config.toml
n_layer = 10
init_std_down = 0.0312
lr_head = 0.00819
doc_mask = true
Each number is 500 + 50 x the weight over its row's rms, rounded and kept within 0 to 999. Layers, rows and columns count from 0. Numbers have three digits each. The size before them is the row's rms in percent of the matrix's.

# layer 2 attention output (transposed), 256x256, rms 0.125, rows 121-127, columns 128-255
100:472388521427470401507516487502500509527617446434440542504548532501476596522561505507507527465467454417438551482484507425421494505528547521554546420501518473618517524586483524466434510511509565515533533459456569525529526563502479467485489510520550477500477390492470532525457452491459549560453517453442540537527543395503559520480578462454456499488450477487522555513496516522467467554545
102:421470554437488610447650414473509438420554521574551504519518561482546650474542526485517404606563526433507522577423433501466485487493543508526467463465473569541425461519487455518511564601448459569465457419457500458491437669519506501392521390480475434450520509475545549441545492478499536523398493494459418509482447518441485484490521534482529488465607481516543552576467505585452335531452
106:574464477467503460419503487526471543553520424435551462509522510515484412456505533475405536512491444523543471465558439437404464629491510531507567507502459363520546455614467505462623516566521521499493422486453469496505527482552462547524461503532482520589495484458402602562533593497478471422517457535475436575521532410540486509537406506504468443555495521512522433531509456565464416529505
098:507539545458561500405550545489480520484583534541524460473484452554601560572491437538551548449481469485508533545472537587400468538480499498406550509588543488475420511477410455468450560496564477388457474522472487502503558526536577522520546555440520444452601411535492443585547493468584466440543530457526529490448547466503484420460408495479494525490501534522546499455495481479439592545658
100:573461502465504514541494486567432404412450469443528579564574496517424516497465473432513443494449397412517493521552543486525486457526407530506503486502534448494608540585537466406621407535516461526498512531538547452563567470501484439549554498496460525505439545469454464545471465537536432553463553468478474502442529430491440493458518499513452531500546424419534398377494573520362397511529
102:420442485478482518486576430518509507465531437554510587577482535463511382594404512381514413579557522565518463505537488513554491568491549532478491511473494557482522499541495513503485583431539495523478503480514431549487483465538443461485561476490426485506481529449439505411464495481540508428453555552485607468598481425375436569468521478431486493430610383459562532455678362442537525506535
104:516447478559510512515462506507632602479468538444393435510503521457537529527462420502448454438552487557507359569548428510469447519561495512468518544518518512431536504592417477513512567596526482562472541475436596560568580498446504507528512457518553491458556485569452469506499502548499467466483425430446535503462471577570497543560565438505551668561562471556562588465495548407567505514528
# layer 2 attention value, 256x256, rms 0.162, rows 122-127, columns 128-255
109:450544571495477470584511550462460420512508496462520502520527672507547410421477514482479521529514511507505544509561503492509481530474474527510439570507416521573492481416477546459350539447517504508504450450471511493523469429476524477522409536463513444469416444437460489524519432454506508405561465443494554584520540456460609507578458498501480479426407481664476527465500486534454418596568
106:382519478515558524473461590437589500426488557530450462500502523509447507489455545490481512437536566558527525433480421494455480427398509431506529563448585607426503477470489473398510410615523435511477551441571548521517567493477537431469398514468444518502521508562478505462550493507471409478536444454442439520461448549475481460462490604484601550492494455422425580551508511519498452586502
095:475617562535508481576482443621487580476514414502511562528570475512472535607549550457400592534541462430519498535547503542560528523550565516519468547542571507527475478524453508535560496591470500515447564472413543459531493374574402571442522412395491519474492575522471472393516413534439423493502535569508480451515528539510514443506414498525490456451516520494476520477494382545488554511424
094:472623549460482478548535595545476525526501491474503552452449540565467458471585507460438496450588434461532482516446446419474566592520485522501476433525496496499485466433522539546483529566404477561543533520591534455536572507415504508517464455401535476521490487529605507478511536526491532567419544511582570553530482531452421486561507542470470475493453471457557462556490486529570440601526
102:572544452499495530447593485505546518478501526510554570627509587497463491406418463463486432545624502556470435516509441468473461448490490514503476589544519489520510553532495588561541461522446482448490355569524552451491493517542488480527475501550452638528485498421451396526545540474488487527535506515473511476533519464499479351550517485472547644483539508497507433530510504447447448524549
109:533456558521459449431546453437505624459500511405443480467508552505478555413570426432445508473575608434571514446482420453516413519516459490495532469513512457481531524428544438574459488534470496455475533411540644507410499536512547489575518522478493468493591544474492495503566489496463556538561463626506473440632511437483500529522484522488371473481471534466456431470492499544534472463495
# layer 2 attention query, 256x256, rms 0.141, rows 128-175, columns 128-255
019:515455442533469537507438608464403491524461462455519493569395440560523521513546471465483487491599544437451527526505547548444423535531461569477487527539474504564428450517529511587535526470436523460376527554550484427532488652466469539527531499542540458519550447532467480424534552521484440554499532477681550554590502423496537426465450543626556522479548507476507482507484494474396434521472
025:468581568563519553491530554426567515491494534516508516474513551522473461460499444494488499522496379622481534512530502520481582540503498528502441511521600556568530503450406504505465495456469489496548498467484555538476435394509452533488504558411497478500501557552471584468511569579552541576523433467451569474503575500457483486594462457494447459465455417502492481450535512579573515613525
037:439481548549519534432497537389465460435465428444427465440474560461509511502452545516510550463526619466461505500469540534559425422521563518568462505515455444502507459557486485577544472554439396466341493495497583505461454539571449473525428525599524531457554543562497522412567529524475473585423585509470430451528453543518482398543469432477518483431519465436531509571418508485452400483328
020:528611401442476441529508486546542570516513514447396487529497510512497585469498426547471440550497495596532458541484464455484491505476488481522462513505560534546522553417486546459437406498598388518583530507462494481429531486589506495472410555535548551472565511470450611483536612516537508473497404493515491479551564454540510461586450522459473566588482506532384567521502534503429496509514
029:493481468486509468544437383488468494480484455565462564516527483512469602450492464516558547538452520414467436415496481498431567515559569539545467562464502457484514527473594373466495482525510476617482504521463450452536516447340538475447443494479473502509398510519505386562516476431554538445438420537569476572479471414489471541443485461538498432459583534527477562490522483469479568514471
038:453532493482452454529479491455491600548497385573518524496461432501449562497509552425489442510465460374565554488425605505455512602518552613520520461501408497498466526581555496491597564430547529534530421505531537513555490446422469493449493368484409422547492519517503450496470465438443494514430465520566588499479541549496512549437488490470486470560468456574455554454487453485537477556451
025:527520470461540504468556503501548468475503570415511403534569502456503530513537509559520499484520501532504515576492518447490490497410444376510447469505494440432426450374529528394419385475467467483417486489451540533483496513630423492475581571505495499359523446486448560486470463564511518465542493455525452408478475470531562510578557499503484599454523575429611487438492597389407492481464
056:488511479527500474534442501460497476502485392580536563555486437483477580466456509459440519543501503450509456498566505444521508590564503606515483475569430516585572493484467381601525689495494546529545477482487424484506505514365491458512464395487466460592500515500511424517508539472515451492487481482521573508525527460497451488441441444583566423494448413467426525563494495545568507576531
032:496569519443535530461525467517588480532564504461539549448514461459517531489477420488429509588519500462534530502594483499488454485468475502495548463524461586480520555409411448493504584485521505508541483422508489531512436462377480529543491482540511481472472500481439568565573511472555521377573514461509624457541517440454439504545472549516494494478552482479526533505552472497484479523546
043:486435509500449463527424583465398543569539414567466451575467476607456467399482488489593447458587465513482469504479564523402614434530554498529471500454474472505525467495450483505496473496508480483493480479516532499535491513489501518527477518452464458542461589490570480482443439509484472562421512503507461550525483586446582530398526515443503512551493493566509452510428439462555565479439
052:466490508401541508524502447574463502506535498475497581502570438508482550510456537456520555543464386506582504528500432570486520466505597473504547523503462544552452570554530471629553492423524585467511519474506503553575452537440395493440471443441468483510547596512468490415543640521551555497410495413502506441492563533418520471411450493472499405500511565504528566553489476587569470549509
064:459475491410383455467440521482495475605558432508520621555550420571465520511524478452519473550511461482405504520539557440545580461625543464489514520456420509523539575524536493521540550412475496565555489464473476485513512498451481494427398415394394575539466556550487531467612489491497529489443522484489576527482515449509517522424431556489512428507487566523439551523444461571439566577536
048:518557470518509549498438497521531427594475390510506506560502491480585493479530429566417449434624528492539532458462511489529537526512487541484465473526459528534523452542490502471503525533465452459491570424530578460399578601584570435619481466441514557426439483519497548523561485501506385549493517534590506477476512576418576454481507478491566510432512526439508450542528461434490479527587
068:499512468435615432410546444526593529517496563348499457432545524526447597524518442521502463502478519529499575513481394495498487487422481412581515516510422534532492449424492485537385517561468528468525459540461459554476489462515490413461491454601490595458527481417446626478542564551511495491615493487531499481531476378509434496636425479475448499489520482513585538486508477533527475496539
061:547518493589513500490439547521529495458518414509507479531453557477496532479608423555512550476559562459484539469493498534451466539439513502522437523447463516495480422520454471429446555504513494509424553469498628434439484401518548466475494495577570543484419474501499545559491446487496448553486483591516460473530488464489553501503409448516467533513552430493508436498508517479446412506526
056:549508477544512534523521569506488464478474455518517443466442496503582471427465433536469566533561503451525539489515412524493467456465414525491437535549477467449474418543463493444489573583538525482456482443552569402402512438492507445543506574526480546526480444526516518507369469473509477498548511545417453509514580558498498468425533450513530564561522434545422420613554525476500490507474
036:529409482525486409479501550492508505495610473487495497521576445626462500408548530464522503426514421563498413504508568526422553542548417503440517446469507471441539515532550584506500444543486548591494465578542478489548506589460535465480467440488463423544516471497471445445481522405479432596531538471496534419492513454576581452450600580472455491396550482539537404505461465603479469588467
056:515460622392427446571545575502425448563574456557504519462536452565499482519543486432511582465545512479458591480566509546521536472593421529478486504491547528456439439460464585470578588479505545547514405419502421569514529507321545489534419532457495502553510519501561479495502557443533478517548551510398637586594569572515489514427432568458575512524491555478432510475527426466524532536489
073:467507510563461377572451570483531428427559435613450486508467558455494557418594432588485529496594500495439460527492539470437480565506486476497452547543493507508529449556452464521458444427460516547477527488549525392435513392478553440485451519500499566554430503568573487560487388496490452528471445569444491506521543509482543475438428403543502525580473465519490434504452547520514492494473
050:463529418543483541547549503489475475505452456572498535512595508518435424490476550539558483495484416524535434501490485520490561454575549540450448429500442486472576519541491502522465638519449530514464519509480478463512422516485538530563487479453513542602540507504505506506520549449521494487511493470559593523443475588520521472399482594564533419496349450580499520575434443524433516401435
058:500454523493419530580496610513435560455531400469395528521588507558532482487544635534540463473494418461464476474569441569556578451492484475529469457552475582541479521619417529509472494563495537543500574487481425540516552427428591518566440527459545529541485565481506443439576554501581479486439526455460564492449532539465524481328499596507486438491385456526478493571499452482500548523447
054:536582506528421578505435447476434440415497401574517545547502504443538391465510460484508510481492578475485499474537606523477505523511574499509486557443447532591486473606481426456543573557589460436518477526530560470468469416567539451475441466503483455463460489538515565526428435474573484508400479523439536523524528494461529515468499528485594508537432517470553530477493488491491453538547
059:478479547499486514478526435539528505540540635494468484471510489492435437523346469489484520480455421435515460485456451572534434472548479472460614436400509455481441443470555496472485414539461471454416502483510502582482478494525502528515540513529549443545548477487612467560549544488540545525479530497503592525578494416507568562480493549448434519510472573418472541466553381447530550492403
055:471591519475478422595449572576472415508486463513489575503468530525586494493467332582425429522524499449504537523520476477580518418509534444477517454487488541508561412526470510420542543511528415402488503483612474454565473511501608441549439431480495517442494501471548510415436459434479456540512515530592440554538556566574510484461511384456550566506536386502473537596476510525482478515553
069:498542486519404534537443471497449404419477416592516540598467518498475543444565516509467422517543507516469468508470530391501528590423535523489443550611506544526393425539529490466479486518549521536557533529466570413531462485587481518475428452425405475493408486587455527456508389466463475542444455569497446496532540499424513445584525373424451496482590524501492438557445547495498447471574
065:495485611457610451430489588529541469525531470381501507422569507450487513403492549510425532501579491487544438507492496488540481595533466561487554490453562421513501452397472614591480401424369495466536445484511543470550481541521458477384511490526486560551493473487526479550456458551434537598523536536446364434505509496517575439528472466478507505410597433506507555436441473493474453530499
068:469538511555557570459565504551423516412593409546430557476446442406481488408463609464443552518441461452507555453448520547465581501429495588575502527491504484492513403524481496494501512449524521457480422469577656516499493568565465500426446467453448517556401570410581554519433378536548482533493475559490508424454441468448504422491528553515476408505542440588475472581522544507454491398500
058:482569490482580553523498467517440489457504519497547496519501492433562517535475538386454404525491490512563525549460501439478440493507575482504452451444575472452483489481485501488500559506560402486578511513473556550493482598575488604502534506550594463453482447500511544586506488543506595389591484499542524430425469531551440452650533484528546467395534532551557445454505469470422502492500
090:462453600491507495457438519529579547471646503455459535485580463454483556467438482517513528435468463497483636458514468546539537483434514569522520530449517516558446465494499517528467467478512508418521461349398539510440493589494495504493495505453453600437519524509497524534535435477525485552623516566456513548574464491489525446419553467566554494522463421501509513539508425504516514436444
071:580525452507464536523458490470582412505377484426533472517499508482447544575406532530444500619420437523418487558558608428525489535508493403486440427458407546447485538499521520543557490493487531472461549488520494503517527470429514389506446483464472456508458419550498474537520560463497434452388544452562467524515496630540467459534499485574535490445437521470613514445508538477450565566561
093:491517453424483607567468495454449476513374489454582557551461514510599483514511450548531453445464507448571470481473544516544518550508460517458494462498399506528643559483525487440477525502481590515513578549574517430545497405471584526452500466472484429533456453475489497456475529531466437449407570484543454469456465552608442526600519478470406461483525450527527465491488533471481607591545
109:502597540531485539458481568532520428462489561537552472485378582493442472466547506553409487554582564522476443433470549457512501505434500513460468471494508456537507541524475490388477519502448475530474367520501547437553464502541554589498488412515473458450395444537568488483398427376437556510495466547551500448512550483539484441525543389498484521428632456510480426539527537513509491513551
141:531520522507633523494545480489488480475453465491495487452447515400537524490497539529509554546608550550563463498522585475524485511467627505552549455589498459451415497521440555510482357478486503497479571403502483431549501530543500496580563532577563490524507502533537522473532499574505474515398526518482439556549514559508536503518574555571521520561464434510536474456557505398628512425322
130:445493567502589544509468491545440496488492414443465506528473452541535584496531511442417489497475485455365477359476604520440490483464482507542500513444550554511472475478473513514518509457513504452511488413479566420535576639516478498506538530485639521452463444452538496514532462614524464517514488519525411517583481516436610533449520555593512498407570414443507499470563473609633492487434
095:458468507426475485479532416503444458592545578538526429555500483520529550506459573380404427541484503594519432456564428478479434546503581493475459450492483573443444558563509514436510504464439503573548526559471424491403510556433498480579587506590500572484457470431512569480487512512491512511466452572480524486562480666426496578473515477502496389499495508580487459507466499455475477469577
132:499481487503441502487410496449516447442508463486555471523501539538630557558448615531518506521472519572555612541451475473497497534524534549543418506501484424529464491483537480540489422471476439520504473515426433529518474490518461509488496550590561551409533612511545524538587460547542475470394524466444441505476499449560483472531425600504472593460602667479567530532475594592539483430540
140:375462541520530470498356460519490491509546470518543552499492491367510537506489526476476445503494490467593519449505419493495508520553517505585466541549477473486555471606493425585532489503578472452526468383473553538436419613458514483449457503447480559559543495485590425485444563492378429534527468515524490516542513516536489511537510430437520507527500410557482492500491488493436406440479
143:459574440511442459581524514423500543479495490521475500578531528534454546549587574489490502540452536503446528434591517565465541494518524632463519511472412544487526473475447512488500476471579487513426516582466559554508547463556462481527507537484502482591532614533538539548413579555520442445516440443503533498530491486510533495586426450394494437500488492466492537434563431455558603512488
141:484533425528557546534432485487476550519487497524468553511416564493427453514501518538453470488476553528600510434467549509494548453527469520481539537450421436420466481521457461488490502392454444561511457557556421523499474500525466578533485588531577492476441462491590472664593490489467453571590519455522531477510477502462539470390469498505511442457512605443440492599461498573452474488623
147:598577516423590374503600591591532461528460486557470589488576448527470486526543463539505520462478507478521519411401505484570492550524505559518592482481452394518483491512450496360487533502422482391505508495475526446416434475609484456554542487527512501497467489517484595547468460476614496473411462458519599567496569519465503450478468545488483426496565471494567446590496486427519526411497
149:545463542518492443419476425434570621542523462509437464536525601496463511439459519515454486569460543620484451596414470491426474557486570494550485480549602565398410436494424518467495606470516465430404471510492570588396496494463561510536556515558541534472556556387450542458490540525527543572519480470525443448496507532525512444546474498531546526493527475531521526505454483562521414534566
140:552464438404620390523477490546423548481441491476502491563529477480477577441608523552517524513474439505456464516512661497397614487543474463456523500540505444503551413430516457418473483444459515517555496463477454516461554509487490451550562528400552506522566488516433436498543521471451464451534491485545445589450553422549406556476543440462541510490587484513517539453537407480618463474543
133:526460506547427548526548481557513469503499480429456532542485531508483489560455505515462382465491442485502486616508483542572494492407585512509543583443468534366492461406430524563500491483409522502411477467457571529566522479505561516543519486467443461543699597473492438485538547463533451490470451495471450560522539498431460468514447498497502483502462536541417537582475468562440543489531
145:517512445405556531461540491498525503519602508552494584534473486448579501358449521556535491501534516533561489470505540600507505507486549494488480554579455569520500536517491510509503540509449417480423537611491581521513490460409467492514557445457482499493484587505447484481658550544537550481448502619586464554516489584523419522569507449551562527497552467530492549536535527496483453534488
151:540502498476521457477478512484507500450517558530567550532515547496456620541448468566529392510464379472523495521485446493442513466463445460473540540530476470468522430537486395433522498507460450479551489539562470418438557450449458511576493548518457542512448542458471443534440448518508574497538573486449488580501546485414485584505537427458430476518453469597470457576585515545428657427490
146:450518468585437546567455426472516470481484444469455456628505574473638542453538516569613420490516635498403512551506503503494488460529460417464412560536573433513478462424461472521486563484438546522527491536545485524430563436573539568482587474597497603553575528534479557483434525527487531617554474417467546542461482498458540553547462511562490466503519432520489431539467493437496548398443
137:528491435534525465542589528534523537512586547513504568554399506510516397478471527438420552485387573522536554399443512573539484443460491514454432607432544518537441463526531490460464491455460451473436432458542497511488514527508553527431501552496460497402568521488531497472479430568509474466458492421384510386514565545445413424467502508443416443501470530562410564412478484503459535576440
128:492554516616536506438481447548454486489432549478460570575484493446524492439399531454436516460525486610519511551455498454512541442452541446558403481505431541512478642578568555470449537536465593576449460417506512533514482465537590511508525511642564550478443567577421533503548444571579462463510442509564507462479486487533514441531441492488469472503488463528504424520508519494570568490572
# layer 2 attention key, 256x256, rms 0.137, rows 128-175, columns 128-255
026:529509509474476557533396506460506557452444481547477556549518516455503540449455563550499508471379506495473539563517445465564550528503534492584407585512505543393569427593481500528500537499536526520427551527455484538429515345474503490498476447496621488485462510514474448543414461562505497561438487572403613437413517493504497494414495524439589468546519440580538520572555561563507565535443
043:585531467507529600544585414482582528479483487539496541491400482537568455450521492525482463572457468559524553489563525470467508480599413450495450591537560510528492519561461549523584534555552602555507446525495428463487409379465454530509530541484486539549431484439473480532610501451493479482407493569514590491505534530488462525510502430555421500546392438514414542520542515486517511532582
039:561430479553523534534502488468586487576444537520487538533527494523524497494450563481504469482436507570530476546520554488454531645479513526548478530476462614539610446420403507528475518571580615413555510609520494533568495415497464501435534427402514508488488498485487582574477503541410561486448507507553457502447491594533500508496464453501521555493488490574478533531523439468486524487498
028:442477640517549526435499450508476464511540497498485472491536492413517441456427556489585539526469464546475527475564546496498533552476508534469590395442438513476519444495489381481518493505497579398520505459539517504531522597527530477555529463439539516453481548425510548548571430507409451632521522489515469539453476509461581506497502409605509489471493489444530441408490500491558571425442
010:531459532508566486549500538414449491504472443572446606492482484466426495588512481525563507456551556512485500466465501550452456538501480541560510530591488433596493552506398455456571555454498597495466442551491465548364528573485502512453513491452476508518564585450526565443404449437461556563537427539466417570424446474535496422542460377584511459469514509546522503498551514537596613454601
041:483533572475471445451497518495499484503462494562411521485437462463513461447517452542533473427545504536468482487465445498551455456531491460485545419502590440469478460471425521472546428412451481509388452433415513424482388553409530480631404455531501496509565504479548467497480543431510491576461523493430424565561485462445413531472498552450520494575443481529408532507539530454570515507419
034:487400452537530467530467462480578491563560530549543518537535446478497517474426379434488463600536534544594455565512452506483484496534444557519446492551504614527550481507612547529457556466573532468483563579493509530515597431468536532482577499501593470523446483469455455554563372489622508514491525515481523477382564532573558546502440431513497535480459464511486526573496449499503457553617
065:545549568483395527508462518494458457493488498500408527502524444553480483576571434523581554415534506511493503456516448581522443453485505444486544453444528433482479454508513544495522459421449473411414449459550565445443398638478570450647467501512535470513490493485475521481485501427505474524489501475468456492538531532414473514512485541421560485584430459500455446475572521484573455484464
032:377503503528620440466574451543522535587592410420630440492484533507439528525552484516536486480487503565539498485487472560466538567534548503585475458516494606539505596537507499475507470504489449608497535471531474659475508479556499481556520506491524557425483544494467496539528493487447515524571537594496505459476463511505518459563498545484479463529560523514586465509480425501510478410550
025:543495555473417503584474535462498485411533524484392532518514451513499504469471496467606511531444463502531525491515541515566430473437501550531546587562521523536492440502503419498428422548528531535509556593509589449405519539489516540531406534543491551506411465509426447537495433442479522465445507440529516486529489480510545526533499519409559522422453601459443464446462429530451448596572
052:465494558469488487471589490464434470488530526480502486559465629492421498472532509459439363409454571525428473494469508538503488455530537566550538453600483466567547559466394554423495522525436375504584494489532554528445540650502553501420428555516492581503543498482434583499546436485504420457573464507535427444576516495528573503504493522503513479459463442456511396376460396559487468448531
061:548530397436409480524365510440542472584482550571566484609521381460548607461603545466479463581510473468480575525507552488497508535465473344491446508478473592521485473526518560503494549509542525557536521509484443505472487367474492551541477409446514481420501486545464452545580492545552547523511498525506628498509534449521533506495546561503493470436502573565533545471501481409409517526498
058:429438447578473535492554480490536522578429589440478571497527412556484479563567454526519494542484478527505521510511448423469431631509501492546487557509536439537541570486496475495553518380503519570534465506476600460436426520483564506530549447474434507490506504622484492556495574571442503422535469544540523505438596479505449422571475459472458567528426593445441428488543481470554474489572
065:431320396536552499513545493546530589512448547503427542440518546535527501504462536470503492476451486441534390558500528425461495431508510497625493581488521519475510598464528480526466470437574479501566640508516477563578492472560431552404513598465618503555503599478533456533442503592494514482496509504421504530524504449499554421434587479464437503442573526534543491530489475492521499444503
050:407469541471557534474560504525467529576550530434423459422568373486498536543432562519537525401460569495460509429467470517446487453549498549468544488567531434555485488461556473588483434513432531486466552580511576475439436595506523466506535447562566516439494493517518571487463515508514497459468524524436532483456549518519476446626465514525497499464435542505488470501524508476555465509460
067:453461538422528507462520446559541548552501584456454547409550454499406530533468529462519476438391567469486504450509445563472517396491532520549554570548545503490529514455593489599495469494463523472540539511491580505451525531462462510480561472514527533558558533541546618443515434557521517402516469448418537536517593604436568501559474489519560592520475611576559465578529460480532457485551
039:533628569497536495418549418502507530448508531527551500471446552522503377396537562475546483552502518528457498576539523561549512520558522527524501527407492487527452535539538554547553546500527553430498420466553502504498522501459440509527522532610513429501520490566582534565496515550521566516504493427569485512551525486466402463504485631529504445481601560591508518457509546492438628506401
072:530469507523502496475459462495540481531658440527449497554433420469521524491403496556461537548509575529538520437409512562551518556614559536596455445416508487451555476463539507536472544558478536451459428466496479471456456509471559563494518416486522501512436508451484531548528486583445531583536555524536516453471429502486458489599471550545487545498483520533439503515403566457496552466368
070:474500562496456544462454520538405491454516472492573464560558497502584463545597440533510443579599499525486602544454488524486475573452514508427495507493433496504473453535476497323463558577484434451517547435477584517513531522500541458535461431520504436416442444464373478552483471482466492534491537526562326487461459465574412459493589492491548487476533467486408520439468546491491506496496
044:518520441481404483484405565536520504431478499424526511431495538498571490509495522529511543477562512452545453538545453500515518476608505519519475504431513455483502496399542565465500466543464481443514487621572571516557431513542555505492548566493523472553464453548465456509464406553578454600507568498440475443605521584494620503524598561474524471474501521472503516429480531554450490574512
043:564554488564555499488542470512457433478429489550551516448431474489489547549450506498530499552504500460456489579464475439439415457570524481414450537431407534556432506444509492490496497561526516427465557414603513484565391612521537456536566552543502480525525466569556494471495527579541543565451501486482451566536479569500433553570634503436476535487566477438436390502518521487476528435622
056:401530542470432505452471487570426391432483479483533509500483494499508520513578487495512498477487537492463489477503451460549501454407491509484579556530487447509541463474418583417521512472588460413462445554451590429523445517554562440485486454525463532408510528499407558458459413450497548474525563469530488518404587509524551461465487472440528506531443488535480525457522442516484537514449
073:563558472520557558540478462404503534554489401502406530523449446481483556577424511509540633466401433463504500486511568540472482451532440417472479470474547449499537476455499438618507469430571553424523474588634446482537425531465520495516573521511561441505485518540578504540510564447560478587421435471463557505512520632467480496513510572443457500489452555525448455530555526465559421535499
065:537454586554566443505405551434501441478566414479427429464520477443452570442486584445480523435510481465620540475532551528530558525514504491422505550423488431437467494461418431538467471493512577451483518502478551439569455486366476512429566488518420594559529435464467586567424529524577489497514452459455520451484472645468482450442486530482526467585451489516443420453489522592492517473491
068:416479566425447523455517513616570493463482574437566553493534515518500439510597464524462391514572501536503593533487507430591496484505529539505527516493506420495567508522439586451494460498466419463485438474406548530576489538492490495479443468498521541540560481447411526476486511543477515443573550478568436470529513383502499484500564493524493451471440503473531525442546536531450465504484
052:547510527514462506513418455549477463503491396457527499475489513479400431560483577450537520479463532579568526435600478427523635485463509535499537436436430472522542555580546543486477548612540557402549433533577530534541550465488514498449483473535469494446450498514472596514414494512438403524452553430542465438557501575481514617464403563491554463493484521494447526514501587553428529469482
072:462471473449469501484498479511510506527498524469570540547554467612544393587593434547547463528452478612480562489497500407479476466500532501514496521475468506514467562554435569552500538437528487533528431494563522483427480453468524507563569466570439442384440490533434531607584554451430497528542533536526518474433502491434528546473480455590483506500453554463469471524504582511499531553501
059:453479539506596373436611510463611502437433439478448471427429549550482573467444582548442711542422505550466447452444498486523392449507512484544478501534542448403476446468487456523489486463492545517459565537518473442498505477565488599536589540487563474498501559530552364450419470535442563488592463540504585502466515532504465464479521511507515522471573568473576508519516539504546419513440
078:528425559489459508503448530487591467490567496498466562495528443461490432509515467478580510493522458528492663432513424501591503541493489541454461541521486409573473485478353541481504502424511501439525501423438500511436525459502487424478479439474364555537533501509450437531516486501569466473628527553493441554546501535495455438359517338432511512518500459515504473558469468555504479510512
076:564457511522534535476499598571658462474482555379589520561519485540508381463501465521429368567602528415446494538434446490485480559511487598450530488575454518395512581475512536516471455565505531433465496537404488498516432455517580520514509484542575457548520488471494492466536450491429482538495554578425490532543476500519547533541532435495510537511442531486529460505492484509511489528433
073:491553566465453479423439605528490418510449539544492480478540549604564491502544410458506418558471505473521558467459475459563455499504502573415543456503461493506479474421495553407532508536493471492524408531554616458577497556309514488465510399463443511502468473406534469540498517466549442388374532539519428477500518455499386448455476504467510498448486523486530486438464511542484486519557
108:499590562425561507449550570519564475401486492501584494500474529528523427560612505552458409560474523547511557501441491430565477505436502506463488489599528481476469524570513581425448518530408419516517475571431513483594462526438566573449438472456471459477431503441536491419465432512475481435575549455494445447554524405530429453501586482454489496454587506480579460481533502535410473553522
064:469540605549461389427550509461485493578552482508408487491470591555427481511490491500530482507501466617509508520621537506528560487480463472484523519553535548500588445484474445519501532471429481504539530571469434559527482516516453526501430460416628456437427555534423467443428445527462397543546566493424452505511462588502481547495478443418524600567508440550555520552513567584538495462506
107:426491511537450468549428521526450483432525556482443592502490597449504564529510569428557452553448517516395409400381571461510479483512511533580532556464590523595499543535433526462469457468551514478407476478501488474444479570474490501426545472472486520438504492530522411422554521573510489573477498538501537497582548458492589518461573503492442571380501442561541510504541499587644481492509
121:493539505556466509579418585540529512442508420490467576473399487432448442411577369528577602472462545467495561532402552517543615449501384488496544569502506455520492458450464486561446526515537526479449577437520586461529529398492502505370420518399528453493536524556502475503515478491524479548583516455520531478459474388596554502503468532444568556556518510416531515538518525513503519558533
130:459481538482534501500583475501440624519507564526432503531484473530426503477493355453425434486496476420465425470558535539529524485461472406456578462493515545474495459560473502451494549500550576494505501490513586491478521502501499439488485458449436428571457478429395441480446508452458502565581481566525573490494498567446452484480536423503482447548390374525487474465503421404481528520460
143:419456532494552501536388459525497487495557495472521526489506528369467539460488496474520436536493507464582536463501482520535461507541494459614508513572528449512518506571499428589496458511567461464504478418496549523412414627430528463510487480420470511521510514466565470447458533484464426521472448488494472525495504537484492512550475431441593487551480466580467465523493493548421432422465
142:465622451540491484569512486453472520440502503501491508573515529518418526554599582467446532517460528468410550445569521561487497500489549572506521496454406607457561495509415537456495538497579448520441480562503525571469461513556447497483540527445476465577562594530528573626457593544545429426524484466509520466513511479491508489567446439397485414503519526462447524459538409437572549514509
144:470520468529531499546454505480472559512505519537480513482458596472414504529488487512476470495481556536572500448477555519506508407510452521485525525494428424389475492493462454474471523395412401559480465554532386512486478486492475562531523579500582500463462457473606479645560515456456425586550537459536572476528504493485526492392470509505471452497477594444442513592457489594454463475614
147:586550503429591401509606583567536457505449466570449588502547454514508526494569500517482512464492533479544528389398538484586521528537477531503569476490440400544487533523437502387500493496419520415455542495493528489416426456592474496537510488520520488473496481519510571584446498500622474472445455434534561598493575494449474417487460531462470414487551491500519424594521467437537540375483
144:560520531509459415407485393439596624561512489503433456480521583492425494479445492500460467584484522602491487560388440518449440554498583468541480457543587524408413447534423507481485599436468451422435480531483573605474482536526596449566548501616547531505524533431434512403508586533494547573515481451530452480538487501558538426497477537533523548542522469544540501529482466585486407540551
138:541473454386608386478491476545420533470417490452483512562539453474453585460581525554542522531459442504450467557498639523397604492544506476459548480537523450501553402418526475444479474460479486529553487478481461515482556526500502450567557554406578512526589495501437447488596468466455460434539475510526433579467556465548418560452518415439525537488597492557521526428515402464592452455528
132:465521476448555461483460533437512514502494509567536447462532420508514523433531499485523587545484586543498497421476503478443538513566401451505447429542522431629483526588590502440503526499576471499601545520542453481464476551503441455477474503549572554459304380515494568506460465520450562497517568473522530439508470511607543521478550500497510510511543419447558484408523546459575487520488
149:520513545611465479506446510468496515480370496485508416459508515539408484631537486457466512516478508473414486506514465396509478524505443514501508473399515449479502504470496494478509469520557552528582438422490434467507507548584545519477418565539506524491500408469541496527343433480463445514553518375414580424510489441484554477433501545473410475486437515502500460449499461505507525507538
148:447488478539489520535513484520492486550469455490438427462498440490562364454556527464458569488492614532453512456488546499530473530550534520524443468471521530515467581479528606541477488503561531495453495470443562608544461546557537506432489462515559467482546450543514558475567549478533420470459423522534523402518458528605540404499465582514586544484531540413508511459412482444563357559494
140:537493543414547426442541570524508562534490566556528508368484440536340443552445460453412556499513347494596504455493498502507496543488531580535598435449436530490509557574534510505504378486569474485465531480474515488562463565457449460516398529432504397442449472475495468517566484471517485392439501572537456447538484515557466466475548464463493552527484553513531527450530521544496489581539
137:551495462541532412541587540558509535509591536546494572547403507523504413474472524446458577487406548557543559433459531547519493444482480500443446591431568542555433477539561454456482467485464445481411431430554472501503512526482551515426528560478465478432550545477543497458502444547489478450475485438385503381524556589436412417454517507440407482504474545558413550413492479500436537576456
128:492560517592544506432505455542442498472427554461453554577497485420529468439385525455438520470517520598501536544438512465500557449467548461550437497492406538533468615562597587470470536548481613582432475405510531530507493507543586510530509515655549527468457567578405529512562463562543485460513420498580540495475494485542521434496406490499508468522490451558519418513505524489564564508565